{
  "beta1": 0.95,
  "lr_head": 0.00831,
  "warmup_steps": 379,
  "train_tokens": 401100000
}
Each number is 128 + 32 x the weight over its row's rms, rounded and kept within 0 to 255. Layers, rows and columns count from 0. The size above them is the row's rms in percent of the matrix's.

# layer 11 MLP up, 960x192, rms 0.0676, rows 0-137, columns 96-143
size [ 25 112 125 115 112 112 116  85 128 108  17 132 132 114 107 113 119  98  16 114 115  92  19 147 118  22 125  30 116 123  17  91 119  82 133 124 139 113 116 122 101  83  22 125  21 129  22  16  23  19 107  18  18 109  93  94 106 102 114 119  20 116 130 128 121 113  15 122  15 111 102 100  17  19  16 109 135 100 109 109  95 124 122 117 109  96  22  93 126 122  27  19 119 115  97  83 127 123 104 100  97 120  17 125 116 107  16 122 126  20  17 115 114 123  96 125 101 109  13 122  98 113  14 115 121  17 108 123 115  23  21  85  96 122 110  87  17  85]
[[185 105 123  98 148 171 135 237 124 104 182 128  80 143  61 156 143 148 105 170 109 134 136 119  99  99  97 118  76 147  88 142  71 135  72  81 132 133 118  72 174  87 144  95  80 138 130 136]
 [134 156 134 148 170 136 124 154 134  68  92 121 172 144 157 103 153 143 132 108 132 132 148 116  91 123 112 125 106 152 115 166 153 127  73  53 155  86 127 129  99 126 109 135 102 137  98 173]
 [121 205 118 142  91 130 165 157 125 126 135  94 107 123  96  94 136 216 169 173 115 161 151 151  79 152 141 204 124 140 107  94 153 138  83  86 104 145 131 107 110 104 131 114  58 109 154 149]
 [137 113  67 162 113 150 104 116  72 106 147  94 116 110 129 130 136 145 179 187 151 169 116  99  80 169 131 148 114 116 144 135  70 153 110 104 169  87 129 107 107 107 138 103  82 149 163 169]
 [176 115 174 128 127 180 120 103 147  49  76  68 142 183 165 137 139 166 124 197 175 103 146 110 134 190  95 191  59 101 154 164 128  87 119 186 142 135 108  99 121 121 116  45 129 158 106 105]
 [132  92 101  99 114  79 139 121 118 118 152  92  94 177 151 145 172 124 169 193 153 189 123 153 103 107 153 139 139 164 152 162 167 185 129 166 126 100 102  87 163 102 117 127 111 109 109 153]
 [152 166 109 160 137 104 167 118 122 102 151  80  96 133 154 101 135 132  96 165 181 167 156 150 116  47 176  93 104 200  85  89 111 155  88  93 124 116 113 143 154 134  76 129 130 146  93 124]
 [107 115 105 101 150 124 170 120 134 123  94 111 148 106 111  82 156 191 197 145 144 139 167 121 110 117 133 110 140  95 172 131  77  68 108 138 190 118 136 105 121 101  71 126 130 171 157 187]
 [119 126 158 116 131 198 146  74 119  92 139  74 119 118 161  91 156 139 152 153  72 144 160 214 128 124  84 162  86 111  96 163 169 169 108 107 170 142 143 119  48  53 151 171 123  51 106 145]
 [143 125 164 130 128 120  63 150 129 103 108  80 155  83 154 141 129 177 144 148 214 144 119 215 134  90 137  73 143 118 154 109  85 131 101 176 153 115 123  60 148 142 139 112 104 172  98 211]
 [172 104  73 116 177 143  69 127 130 120 154 129 169 146 122 111 170 126 151 136 112 126 197 110 100  81  85 119 110 142 131 103 125 156 139 113 142 117 126 134 158 137  92 102 132 129 201 129]
 [141 115 124 145 167 103 127 127 113  65 121 104  94  83 173 124 155 100 105 117 177 122 135  89 139 175 142 144 131 125 132 119 103 147 124 133 130 106 156 144 113 109 109 110  89 158  92 165]
 [101 117 116 182  81  72 154 117  81  91  90 154 108 140 174  98 138 118 109 123 156 144 156 112 125  86  85 106 142 130 111 128 114 128 151  86 149  84  75 102 155 140  74  98 103 119 104 180]
 [201  78 147 136  97 162 163 141 114 125 155 110 120 190 145 106 122 132 123 111 151 125 144 167 115 147 101 130 131 112 121 155 175 121 131 161 137 137 161  87 137 102 104  91  62  82 109 142]
 [ 69 159 128 105 123 139 129 152 144 133 106 119 123 135 157 123 138 118  93 167 142 121 180 171 100 108 120 168 154 126 114 105  94 130 216 129 147 106 112 145 115 137 143 131 182  92 129 136]
 [125 124 167 168 138 101 105 167   8 120  82 113 123 102 110  60 151 116  59 161 118 149 117 165 113 129 107 121 153 163 146 145 104 142 134 147 154 131  75 136  87 122  81 134 124 113 176 157]
 [ 83  99 125 127 135 193 137 149 168 108 153  62 213 192 138  97 138 111 105 207 136 142 125 189 151 167 110 139 134 102 145 111 161 114 171 171 133 122  96 123  71 137  89  87 144 142 122  76]
 [135 112 130 151 111 153  98 114 131 137 158 101 117 138 118 141 198 119 167 169 114 161 125 182  76 143 135 132  71 164 148 111 135 198  86  67 146 136  97 117 129 105  95 105 112  97 125 112]
 [142 111 174 149 141  91 170 110 181 106 137  81 151 102 131 191 118  92 152  88 171 181  86 102  77 173 171 132 159 165 159 144 137  88 106 166 141 131  96 127 174 170 107  95 161  86 170 139]
 [113 144 131  96 132 121 138  27 164 112 174  83 101 142 150 110 158 150 173  99 140 127 105 187 105 106 108 148 156 159 158 156 110 126 112  78  99 115 163 115 179 121 115 102  92  90 134 178]
 [143 134 135 185 116 143 160  78 192  89 116  94 131 160 197 187 152 155 118 181 109 122 116 151 151 163 114 136 132 122 180  75 129 123 119 102  89 137 106 174  85 107 177  91 176  88  75 106]
 [168 158 170 100 150 132 210 166 101 127 167 144  50 122 105 132 129 143 126 161 140 128 142 207 114 167 173 147  86 132 128 147 181 151 128  77 111 137  73 105 109  88 116 131  65 145 160 102]
 [123 146 145 151  52 128 145 112 110 105 145 132 100  75  41 160  87 123 120 116 132 103 140 170  83 132 168 132  95 152  94 158  75 144 121 101 101 135 150 118  72 128 141 145 130 163 147 154]
 [132  80 138 102  99 226 107 117  80 109 175  86 112 119 118 156 137 140 117 142 154 154 124 110 122 166 118 125  78 135 180 115 180 118 116 157 146 164 132  99 109 127 101 120 127 132 151 142]
 [173 172 100  85 123 121 141 163 154  95 134  78 184  73 143 161 153 139 164 146 146 147 182  96  99  67  92 113 114 143 125 166 137 101 127  44 213  79 128 135 120 114 162 120 134 124 141 106]
 [139 111 144 116  69 122 109 138 191 141 135 123 137 142 141 150 135 133 145 141  84 137 115 152 139 139 165 134 115 174 128 126 103 151 186 176 159 103 130 171 149 148 141  63 151  92  73  72]
 [177 123 116 135 129 134 132 133 108  76 146 108 117 112 163 157 131 172 135 142 146 131 160 119 112  72 147 112  60 142 107  98 146 136 141 148 197 133 103 139  73 123 126 146  81 124 157 199]
 [122  94 136 165 113 140 197 196 119 110 132 184  51 190 134 165 135 161 138 142 132 149 103 167 116 150 158 122 107 125 112 158 170 125 136 147 174 150 104 177 124 134 161 156  71  95  52 129]
 [152  98  69 157 147 112 141 131 139 127  68  85 113 180 129  75 116 123  80 139 133 157 163 121 137 186 110 117 159 156 143 158 120 118 150  73 188 137 170 109 104  93 135 124 106  98 188  90]
 [149 110 147 117 172 127  82  57 129 113  87 123  75 164 178  93 153 152 114  76 145 133 116 166 157 165 164 180 136 123 124 210 155 182  82 114 149 141 154 108  70 120 114  91  90 147 125 100]
 [150 109 106 145 103 100 138  95 158 167 123 135 149 142 140 180 128 120 127 127 170  66 143 176 135 154 134 116 117 147 128  95 134 192 139 166 129 103  84 136 136 224 116 111 110 160 186 165]
 [108 108 191 129 167 105 136 112  56  99 143 149 152 145 125 122 133 119 178 113 115 159 135 160 123 110 151 181 133 134 116 134 180 168 115  79 179 111 138 112 177 128 115 153 175 117 144  90]
 [154 155  82 155  78 100 184  80 132 130 113 164  71 170 102 100 139 153 137  89 128 117 161 119 110  89 136  98 132 180 123 113  88 128 140  89 123  99 129 139 156 100 171 151  72 113 139 132]
 [108  52 114 103 194  85 156  81 110 103  89 155 213 124 125 109 160 114 122 171 120 161 158 111 118  77 107 143  97 118 126 106 155 106 133 135  84  81 133 100 133 113 158 124  38 162 123  98]
 [103 137 133 113 128 104 100 132 131 109 146  32 170 129 132  86 160 150 146 133 165 136 139 148 118 108  94 123 156 158 152 130  98 179 143 124 206 117  76 162  72  98  75 120 134 118 151 139]
 [ 89  93 115 186 117 148 155 113 133 126 116  94  98  93 104  72 133 138 150  94 187 128 155 150 114 121  71 118 163 184 116 100 108 120 129 143 195 167 147 120 161 104 179  89  41  86 154 161]
 [178 203 149 157 134 179  98 113 110 125 167  96 171 150 155 119 152 149 130 186 120 131 151 108 122 146 126 179 146 123 217 109 118 111  75 151  95 112 120 123 118  86 172 147 146  80 123 145]
 [181 153 143 164 115 142 152 105 133 134  58 108 116 211 108 104 128 115  86 133 143 197 147 138 108 122 152 111 142  92 152 190 132 135 181 118 120 106 101 128  90 131 106  64 100  94 107 141]
 [109 119 155 141 102 219 100 142  71 105 120 108  69 122 118  92 110 149 155 157 153 121 159 138 130 163 145 140 142 130 157 120 110 121 145 124 111 178 163  61 126 125 140 127  68  84 150 126]
 [140 163 101 132  97 129 144  93 163 125 131 132 181 137 138  69 152 138 134  98 125 155 101  97  81 140  91 200 109 187 123 165  86 177 135  76 150  42  97 147 148 105 165 105  95 101 130  94]
 [135  88 167  93 208 157 130 113 147 102 131 143 180 195 113 169 153 158  91 115 103 134 138 136 103 157  83 225  89 118  88  92 128 149  96 146 121 124 149 106  66 126 108  68 133 139  83 118]
 [ 97 113 165 155 185 152  84 135 128 137 191 128 215 124 134 114 101 153 177 125 167 111 103 125  87 120 133 119 165 113 146  83 145 147  63 163 135 135 128  39 159 146  99 108 142 140 101 157]
 [ 75 101 134 178 110  85 120 160 114 167 118 112 125 133 162 134 149 138 172  76 128  64 115 177 125 175 160 146  98 118 138 141 155 105  87 133 104 110 137 159 150 195 120 113 191 128 143  93]
 [156 106 193 107 138 162  78 126 125 108 189  89 176 165 182 150 153 118 142 158 110 159 149 158 192  76 130 114 146 162 135 116 162 117 113 128 118 149 171 160 131 140 128  86  99 161 108 133]
 [114 125 156 140 130  80 127  67 109 147 109 176 160 173 186 151 103  85 116  67 156 155 163 132 148 139  93 111 170 126 130 110 132 138 212 154  81 117 104 140 109 181 125 130 139 121 192 118]
 [173 159  86 143 150 125 181 103  97 142 103  88 138 129 122 149 159 122 159 149 115 154 141 113 121 142 162 165 150 142 158 162 127 132  91 102 109 139 121 118 127 109 159 183  51  80 136 148]
 [164  94 169 147  67 150 113 200 124 113 130 142  93 109  97 157 176 169 150 169  93 102 102 151 102 129 165  77  81 133  87 129 130 175  89 120 155 112 120 170 128 158 120  57  99  86  91 136]
 [117 157 157 116  86 132 132 146 172 131 160 121  94 120 103 114 100 142 126 137  67  92 193 152 136 111 160  80  85  85 178 146 155  49  78 142 121 132 130 102 172  92  97 162 104 103  65 127]
 [155 124  73  99 162 151 135 136 146 118 119  66 169  87  99 107 154 167 172 135 132 105 148  81  94 105 104 126 123 145  98 101 103 209 147 106 148 126 121 151 130 126 113  98 177 172 136 127]
 [126  51 151 135 109 127 140 151 146 171 127 186  93 183 124 186 124 160 131 118  99 158 122 128  86 179 203 151  79 114 144 129 142 196 161 129 154 109 130 137 113 126 118 133  67 127  93 152]
 [113  61 124  54 140 160 118 140  98 139 116 107 133 135  92 168 130 156 126 144  97 182 110 181 136 125 114 115  97 151  83 132 157 131 114 138 122 105 116  61 125  91 174 143 116 115 161  84]
 [160  80  75 154 130 132 178 149 104 146 159 168  98 190 106 104  70 117 137 147 146  52 167 133 129 109 123 136  67 113 112 101 156 213 110 149 127 102 122 136 110 166 164 109 103 179 169 169]
 [127 106 121 155  86 113 122  79 150 121 150 100 102 116  92 169  72  43 124 118 175  91  62 129 132 108 100 157 146 180 114 171 124 101 118 108 132  99  91 145  96 139 143 124 160  79 223 112]
 [112 194 144 121 120 121  99 171 136  78 114 111 158 149 210  86 138 192 184 130 118 106 137 144 143 130 106  88 117 106 110 151 125 126 109 109 138  22 191 138 119 111 173  98 138 171  98 159]
 [107 147 103 149 141 141 123 172  74 143 104  89  96 136 101 131  92 152  80 158 158 157 157  68 125 138 149  86 127 150 136 142 142 126 148 106  95 127 131 113 116 112 110  99 100 229 142 133]
 [128 152 137  65 109 135 205  95 145 120 122 139 109 119 113  80 141 122 144 142 103 129 133 114 102 129  75 155 125 147 127 111 103 130 139 109 131 111  47 137 118 150 116 188 126  88  75 117]
 [102 124 121 108 133 119 167 125 178 145 157 158 196 115 141 138 118 120  93 144 162 159 146 166 150 121  22 131  90 166 153 107  79 150 105  78  68  88 165  67 163 119  95 133 176 159  74 130]
 [141 115  86  95 124 158 129 124 146 130 206 123 153 104 117 100 126 157 137 156 128 190 175  87 115 119  93 144 115 197 143 116 149 158  68 156 120 144 150 129 105  86 121 132  98  78 107 125]
 [112 117 163 124 119 116 127 114 130 116 148  94 179 140 153 105 171 109 212 107  75 153 142 127 125 141 133 158 128 144 137 118 128 176 118 182 140  69 133 119 142  69 137 151 133 128 139 114]
 [ 98 109 121 138 121 208 112 159 127 129 172 106 148 160 154 119 160 144  87 172  73 136 117 184 108 119 133 132 125 129 122 121 171 125  69 116 179 125 136 154  74  91 142 110 157 131 189 149]
 [162 104 143 137 198 125 103  78 138 153 179 150 137 154 139 137 110 154 125 177 143 115 134 169 118 121 108 130 172 140 100 158 165 159 147 116  80 124 140 191 160 159 138 121  74 115 207 120]
 [201 150  97 156 117 101 161 166 156 139  91 138  83  98 116 108 140 117 206 117 138 168 137 137 137 140 161 111 131 157 128 108 104 141 141 119  52 139 125  87 144 132 104 152  75 114 166  60]
 [102  74  64 105 118 231 112 125  90  84 125  97 185 136 118 105 149 192  95  80 132 128 136  96  86 115 135 181 112 137  99 113  85 114 168 110 166 140  73 137 147 120 156 111 113 139 117 193]
 [122 153 115  91 110 131 147 167 116 123 143  97 120 109 132  59 136 114 139 111 169 174 163 194  95  97 153 132  85 156 115  73 167 125 215  78 172 153  68 175  95 148 121 136 156 110 153 147]
 [160  69 135 192 102 119  83 198 133 127 144 131 135 107 156  43 114 143 126  81 174 124 159  83 112 140 143 153 158 146 205 188  99 127 165 177 122 174  89 143 151  62 157 118 102 106 161 166]
 [123 126 157  85  65 141 100 110 153 117 125 109 124 148 120 112 145 153 150 115 138 130 124 147 112 128 142 146 126 160 144 112  97 132 136 137 126 154 112 118 110  94 131 143 101  76 112 109]
 [134 138 164 121 100 150 104 155 127 191 124 137  90  94 127  93 163  93 138 153  95 188 118 139 166 167 174 151 141 133 121 134  74  93 163 146 127  87 137 143 129 190 141  37 135 105  81 168]
 [148 174 149 152 103 127 133 112 114 147 136  74 190 170 123  94 144 149 183 151 104 174 118 138 106 184  49 163 120 148 144 130 119 152 118 141 144 113 139 124 125 130 154 149 157 119 156  85]
 [108 121 118 119 157 116 110 101 149 145 144 198 119 120 101  74 177 149 145 159 114  97 195 169 135 150 154 122 148 105  90 124 193 139 107 131 108 174 144 105 117 136 196  97  85 116 114 143]
 [156  93 126 111 141 150 167 132 130 141 173 105 142 108 138  86 132 162 113 105 183 127 149 147 131 125  99 104 114 245 138 102 160 142 176  92 152 153 111  62 105 135 114 101  77 130 159 105]
 [136 136  94 147  92 117 103 123  83 104 160 134 172 146 129  79 155 143 124 131 151 154 148 143 124 117 156 160 170 154 147 104  79 128  69 158  73 119  78 108 166  84 129  61  80  82 145 173]
 [184 152  89 165 168 116 129 130 108 111 118  95 157 153 170 106 125 124  64 123 130 163 125 102 103 151 107 133  95 162 145 197 119 161 146 138 145  97  68 127 130 120 159  89 125  92 111 103]
 [121 107 120 101  62 133  31 165 129 151 135 140 117 174 186 123 172 109 144 111  85 156  93 137 128 135 169 129 100 124 172 162 128  88 110 146 183  93 117 154 154 109 109 101  97 119  64 116]
 [106 110 158 150 174 120 118 140 111 146 105 160 168 153 157  83 199 119 126  60 140 152 122 108 149 128 128 176 170 113 162 106 157  73 116 130 124 117 133 134  90 199 152 131 172 128 157 162]
 [114 118 132 172 187 101 149  80 144 126  94  89 153 108 128 149 141 153 148 122 177 119 157 116 101 106 119 114 163 126 144 159 124 129 117 113 128 167 124 160 117  66 116 153 135 168 110 116]
 [154  89 109 213 137  95 128 101 117 102 141 122  92 107 174 107 156 112 108 114 148 154 128 148 110 107 130 122  94 137 144 142  69 184 128 144 117  95 114 145 153 117  87 156  88 147 101 158]
 [119  89 155 105 154 167 149 126  64 108 126 113  84  89 131  57 136 148 152 111 134 107 152 156  60 145  94 231  83 148 112 125 139 185 138 163 121 149 161 113 119 117 105 113 157 112  84 159]
 [126  87 109 104 160 146 134 163  96 148  95  97 168 109  86 112 133 142 178 126 122 183 120 149  68 134 107 111 131 163  85  93  82 117 143 100 169 120 170 178 114 109 187 124  67 114 121 147]
 [141 131 132 142 142 154  63 127  75 126 145 108 173 138 133  75 135 155 170 157 155 155 164 158  62 117 156 111 131 126 160  81 124 144 111  82 115 183 154 161 100 164 141 100 125  91 141 122]
 [113 126 116  97 221 147  92 117 119 120 116 113 127 104 113 104 142 171 140 111 132 106 174 116 155 140  99 111 119 129 150 194 135 121 124 113 151 131 204 119  47 106 136 144 102 107 136 142]
 [ 93  79 111 108 142 145 174 145 138 110 150 165 164 151 156  95 158 130 164 133 178 119 161  99  63 133 119 133 126 131 139  82  74 128 109  73 145 104 117 126 124 111  88 166  40 179 120 176]
 [115  79 137 126 181 165 182 119 110 127 113 146 147  95 149  97 127 112 117 142 112 130 180  80  85 145 130 159 123 134 123 156 152 149 152 156 133 128 123  83 111 125  82  99 102 156  36 166]
 [112 145  99 155 102  99  59 154 120 170 158 112 139 124 123 103 134 150 114 113 120 174 134 164 155 157 121  96 185 146 162 145 122 147 152 125 164 123 123 126 123 142 125 101  96 168 155 107]
 [ 67  98 134 161  72 173 170 168 133 115 212 133 133 101 145 154 141 126 116 121 239 151 157 109 105 156 107 104 167 120 101 119 118 122 128 129  74 145 103  91 148 121  68 163 126 155 123 182]
 [ 86  80 125  94  98 219 120 164 105 136 146 108 170 127  82 166 126 146  88  95 146 161 151  95 119 134 124 115 109 170 104 155 141 157 150 120 116 143  79  81 149 122  83 135 110 103 175 108]
 [161 193 122 157 145 140  91 178 114 107  87 133 132 124 143 134 134 121 154  87 168 132 160 138 149 146 157 177  43 159  93 129  91 121 128  55 161 113 146 119 124 147 112 129 121 156 162 131]
 [129 113 179 112 145 167 119 130  59 107 150 163 122 164 165 173 138 179 127 151  79 194 171 113 170 115 115 137 154 120  98 114 170  86 160 148 141 194 129 120 120 113 153 150  52 124  75 123]
 [185 113 173 132 207  48 131 145 135 123  90 149 142 161 118  98 152 125 129  66 122 130 148 134 155 186 156 151  51 143 142 157 111 122 144 180 144 124  82 155 126 163 113 146 101 158 145  86]
 [163 178  82 159 103 113 173  95  92  53 193 114  98 111 183 144 133 139 120 171 175 144 140  75 110 194  69 143 137 131 182 133 152 157  91  78  83 145 142 109 110  60 115 137  66 131  88 128]
 [158 123 138 150 107 154  84 116  38  88 132 107  74 124 115 135 145 129 101 144 140 140 144 112 196 154  57 168 154 148 125  95 107 133 116  66 116 165 121  78 122 106 168 155  98  89 159 104]
 [137  95  93 146 147 120 108 106 142 144 158 172 136 150  76 112 115 106 143 129 144 145 166 114  91  90 147 140 112 127 134 141 123 166 103  71 130 150 161 118 157  95 150 105 107 142 114  89]
 [129 136 159 140  86 144 177 185 142 159 117 116  91 109 118 182  83 134 134 109 167 117 160 142  82 121 181 110 131 164 110 164 121 136  84 162 114 135 109 138 127 165 146 124  89  70 157 162]
 [134  96 138  92 139 140 146 120 169 119 163  98 114 151 195 139 140 137 105 125 189 108 203  87 152 137 128 108 130 129 144 122 120 134 179 161 137 111 139 142  84 118 134 115 133 114 116 140]
 [159 120 140 196 159 148 148  58 139 122 116 116 156 104 110 115 125 140 112 112 148 130 135 155  37 140 170 134 138 179 140 117 150 141 156 120 171 149  61 107  71 124  96 157  57  82 169 140]
 [ 94 129 168 165 162 137 109 135 110  82 194 157  92  93 154 125 138 120  88 144 160 141 141 163 140 129 154 162 130 160 160 130 102 172 132 122 131 141 111  74 122 121 105 145 117 121 115 119]
 [115 140 195  86 131 112  94 149 149 110 185  90 192 106 113  61 133 154 189 104 134 159 112 131  83 150 103  92 159 145 165 208 137 100 114 149 136 128 166 118 120 100 164 153  62 143  96 168]
 [191 124 101 147  75 145 116  96 138 125  94  63 107 131 133  91 130 160 174 139 136 141 164  89 117 123  76 152 107 155 115 190 134 128 118 122 176  57 130 124 107  93 153  89 135  92 131  89]
 [ 99 115 122  99 154 112 178 108 154 124  45 105 122 168  88 107 146 156 168 118  51 186 121 171 151 117 105 140  88 108 133 125 140 169 125 129 107 135 140 161  92 125 119  98 132 130 111 123]
 [129 154 105 147 164 114 149 125 170  36 129 101 120 158 176 129 134 178 173  94 141 115 131 130 198 127 139 154 130 115 119 115 100 138 117  64 137  87 158 138 135 134 149 122 126 127 113 120]
 [189 159 104  96 119 134 134 142 132 112 137 117 146 181 140 120 135 132 165 100 156 144 133 166 146 143 176 126 143 124 185 148 133 104 103  54  66 170 135 140 120 118 149 116  29  98  88 108]
 [156  94 124 140  93 115 108  83 127 103  93  78 143 158 123 128 220 144 132 193  80 178 152 174 134 113 104 128 187 149 131  73 117 132 129 174 100 160  78 156 107  91  95  99  85 156 135 112]
 [198 121 138 106 111 170 139 128 150 122 175 112 123 159 128 120 155 154   6 151 123 128 117  92 139 200 109 178 128  98 110 147 182 113 143 185 202 106 142 137 142  93 134 113 109  96 118 127]
 [117  89 110 155 182 141 178  80 131 172 126 140  96  92 106  91  72 144 141 192 154 143 170 183  83 141 132  79  60 125 163  96 182 188 140 113 107 120 140 159 160 136 129  70  71 106  88 124]
 [139 145 115 175 169 114 111 169  84  79 168  86 140 140 139 111 141 132  84 129 169 157 190 159 192 137 106  80 174 206 168 123 115 200 139 112  87 136  98 132 143 107 129 129 157 154 104  82]
 [129  72  90 104  65 140 199  87 134 139 134 104 104 172 104 123 138 154 159 105 140 163 120 161 139 117  82 138 145  95 104 154 120 124 166 152  96 147 170 163 194 111 184  97 133 117 126 123]
 [ 89 131 155 168 103 148  80 150 100  60  37 140 162  72 199 165 160 124 150 157 134 108 137 123 134 102 107 132 100 123 164 152 203 137 130 100 175  45  68 116  85  88 124  84 117 146 131 126]
 [168 124 118 136  95 103 123 205 151 140 166  95  97  85 131 152 136  84 145  85 134 112 169 126 135 144 124  93 125 134 109 157  83  79  70 121 128 122  88  82 141 172  85  82 132 140 133 138]
 [129  61 132 160 106 184 187 100 142 112 195 119  95 142 151  88 129 128  42  75 142 142 165 108 130 134 127  89 121 169 131 135 129 151 126 192  68 105  66 146 108 141  94  82 116 160 134 115]
 [119 174  86 150 145 152  60 104  92 104  88 128 128 137 186 138 131 117 122 167 180 142 153 116 142  68 106 127 168 128 135 179 170 119 152  54 159  73 120 123 140 132 161 114 160  35 137 120]
 [177 139  89 113  71 124 147 142 138  99 125 136 129 121  49 191 153 114  98 128 101  46 100 189 100  98 109 131  72 130 103 125  82 141 111 113 139 140 140  68 140 153 145 155 106 150 111  97]
 [141 140 140 122 140 120  97  90 170 125 150  97 146 130  77 189  42 101 100 147 144 131 127 104 143 145 107 135 161 156  94  69  78 108 221 128 139 110 129 144 143 151 128  50 134 147  70 128]
 [ 86 101 176 183 120  65 122 165 147 110 152 138 116 133 253 103 135 100 106 159 187  89 139 120 160 146 138 139 138 138 167  98 150 140 130 100  77  82 117 113 114 138  91 135 136 124  75 116]
 [155 165 168 161 105 104 138 187 148  95  97 135 156 122 174 131 141 146  91 181 165 135 189 117 140  99 123 147 161 120 183  80 126 158 108 129  88 120 116 143 136 103  93 103 161 108 129 116]
 [132 167 105 171 121 143 111 117 118  99 134  88 100 158 152  66 151 144 170 230 151 195 144 134 100  98  92 159 104 121 195  99 147 139 110 108 121 135 157 125 136 120 136 118 126  42 144 139]
 [182 146 162  64 149 114 129 166 145  78 168  82 147 154 132 145 167 136 109 157  72 138 128 133 149 190 133 129 102 149 161 124 159 135 113 102 119 108 111 128 114  96 193 164 140 166 128  95]
 [ 82 125 149 192  80 162 143 110 157  74 147 124 159 134 173  37 135 165 111 118 175 118 142 141 161 103  81 145 118 138 168 137 130 164 175 136 160 148  86 120  81  85  67  83 120 117  99 128]
 [157 125 168  43 131 130 183 127 199 125 101 136 145 149 115 132 151 140 151 155  74 130 173 133 110 203  86 203  73 128 108 163  64 118 123 160  81  81  99 150 198 109 144 107 150 123  77 112]
 [120  95 169 123 119 114 159 196  87 162 109 139 105 173  70 131 125 118 126 162 119 151 159 155 118 122  89  90 106 163 103 165 105 146 145 122 103 125 105  74 146 103 131 142 128  97 143 113]
 [153 195 114 166 143 117 167 167  63 131 124 137 138 141 151  88  98 141 134 103  58  73 197 141 233 103  58 135 159 101  97  97 158  66  95 154 126 148 145  99 108 135 125 159 116  96 189 109]
 [139 172  83  73 143 168 106 140  98  79 149  70 103  92 160  77 109 132 100  91 149 149 169 130  92 138 107 149  90 194  78 172 146 142 166 116 157 104 141  69 160 137 163 114 164 118 110 129]
 [133 139 183  93 138  94 149 141 160 103 131 113 153 123 120 112 108 172 161  66  95 124 112 179  91 152 134 155 116 131 182 119  96 143 128  80 132 113 148 114 136 121 112 156 153 172 131 170]
 [155 119 126 149 149 132  86 170 110 103 108 142 137 120 130  94 142 161 169  96 122 159 144 143 151 112 194 138 154 154 109 141 134 139 127  30 177 126  81 100 119 117 164 141  60 103 157 168]
 [137  92 151 161 105  80 142 134 125  78 122 139 131 139  98 163  86 152 153  84 150 124 146  82 127 168 138 120 149 156  63 111 137 235 142 149 136 148 137 130  75 116 126 134 156 108 179 132]
 [131 158 138 176 120  80 116 186 130 123  77 129 121  91 173  93 156 110 137 136 131 172 162 109 129 120 143 129 166 144 140 168 169 197 115  81 158  99 140 162  88 118 109 135  99  90 115  99]
 [141  94  76 127 189  68 127 127 138 134  43 117 124 175  93 113 155 147 127 129 129 187 139 132  73 116 111 149  96 142 150 171 185 156  97 148  67 113 134 146  90 123 169  62 114  93 159  93]
 [111 133  78 132  94  83 121  67 133 160 132 131 159 106 123 111 136 116 147 140 110  88  83 169 149 139  93 155  68 102  96 153 128 146 128 116 110  82 139 170 154 167 113 104 157 154 143  47]
 [ 98 111 118 151  85 237 120  82 134  96 195 121 129 156 128 130 152 161 113 122 173 107 115 149  96 114 137 113 109 145 112 118  75 117 152 153 177 150  54  96 163 134  67  64 130 108 138 191]
 [115 136 101 152 118 167 113 172 147  95 117 141 163  64 161 121 126 141 113 102 160 131 150 117 116 136 182 241  66 140  88  76 194 150 160  65 130 146  80 137 132 126 105 139  84 134 122 121]
 [ 94  64 115  95 146 131 160 148 147 100 190 124 179 120 171 140 133 144 159  99 184 131 149 127  82  94 107 119 112 142  96 109 127 113 142 114 129 119 104 111 105 133 114 129 103 110 118 170]
 [122 115 110 162 211 131 170  92 193 146 146 170  87 116 135 132 194 134 126 167 131 120 174 160  99 152 141 112 125 110 163 123 133  76 197 139 150 127 135 113 163 152 145 167  93 164  73 169]
 [ 97 128 107 104 124  87  83 124 127 157 154 158 134 161 102 154 107 116 117 173 136 107  74 163 148 130  77 128  88 116 113 178 113  47  95 123 139 126 103 171 154 181 138  97  89  80 165 114]
 [151 118 145 127 139 100 186 112 183 154  74 143 127 166 201 132 143 136 215 118  55 136 146 138 128 106 152 182 134 160 162 169 175 175 131  65 130 120 135 142  96 109 182  97  76 110 167  91]
 [117 128  94 138 175 126 154  95 160 107 135 137 176 148 139 123 156 135 160 116 151 144 128  52 144 229 135 125 154 143 145  59  73 127 129  58  98 118 145 190  93 110 176 129  72 157 133 143]
 [128 105 191  49 168 149 152 100 163 122 149  62 161 156 159 142 131 135 121 149 121 122 177  74 170 141 121 164 115 108 124 128 137 145 117 161 118 149  80 198  92 134 144  87 157 181  82 156]
 [162 106 147 116 130 147 158 121  91 131 233 141  95 121 141  94 118 105 157 138 134 125 128 184 145  92 142 103 126 241 147  85 148 108 197  57 127 123 124  93 156 129 137 138 103  79 156 130]
 [133 122 125 149 128  77 145 137 202 127 140 111 165 169 164 127 158 128 165 141 142 141 127 117 118 162 202 173 159 156 124  73  83  88  97  89 138 168 132 113 163 132  91 164  80 148 136 135]
 [113 108 134 130  90 126 159 145 116  69 132 183  95 163  69 203  97 150 166 152  93 148 100 172 113 134 168 132  60 126 145  99 127 152 188 154 192 142 141 124 118  94 193 119 139 149  75  78]
 [140 146  91 160 124 165  72 122 132  72 141  76 141 105 155 114 149 146  97 119 155 119 123 113 123 107 156 109  58 131  90 175 121 152 162  78 140 121 169 133 102 144  81  92 168 111 118 147]]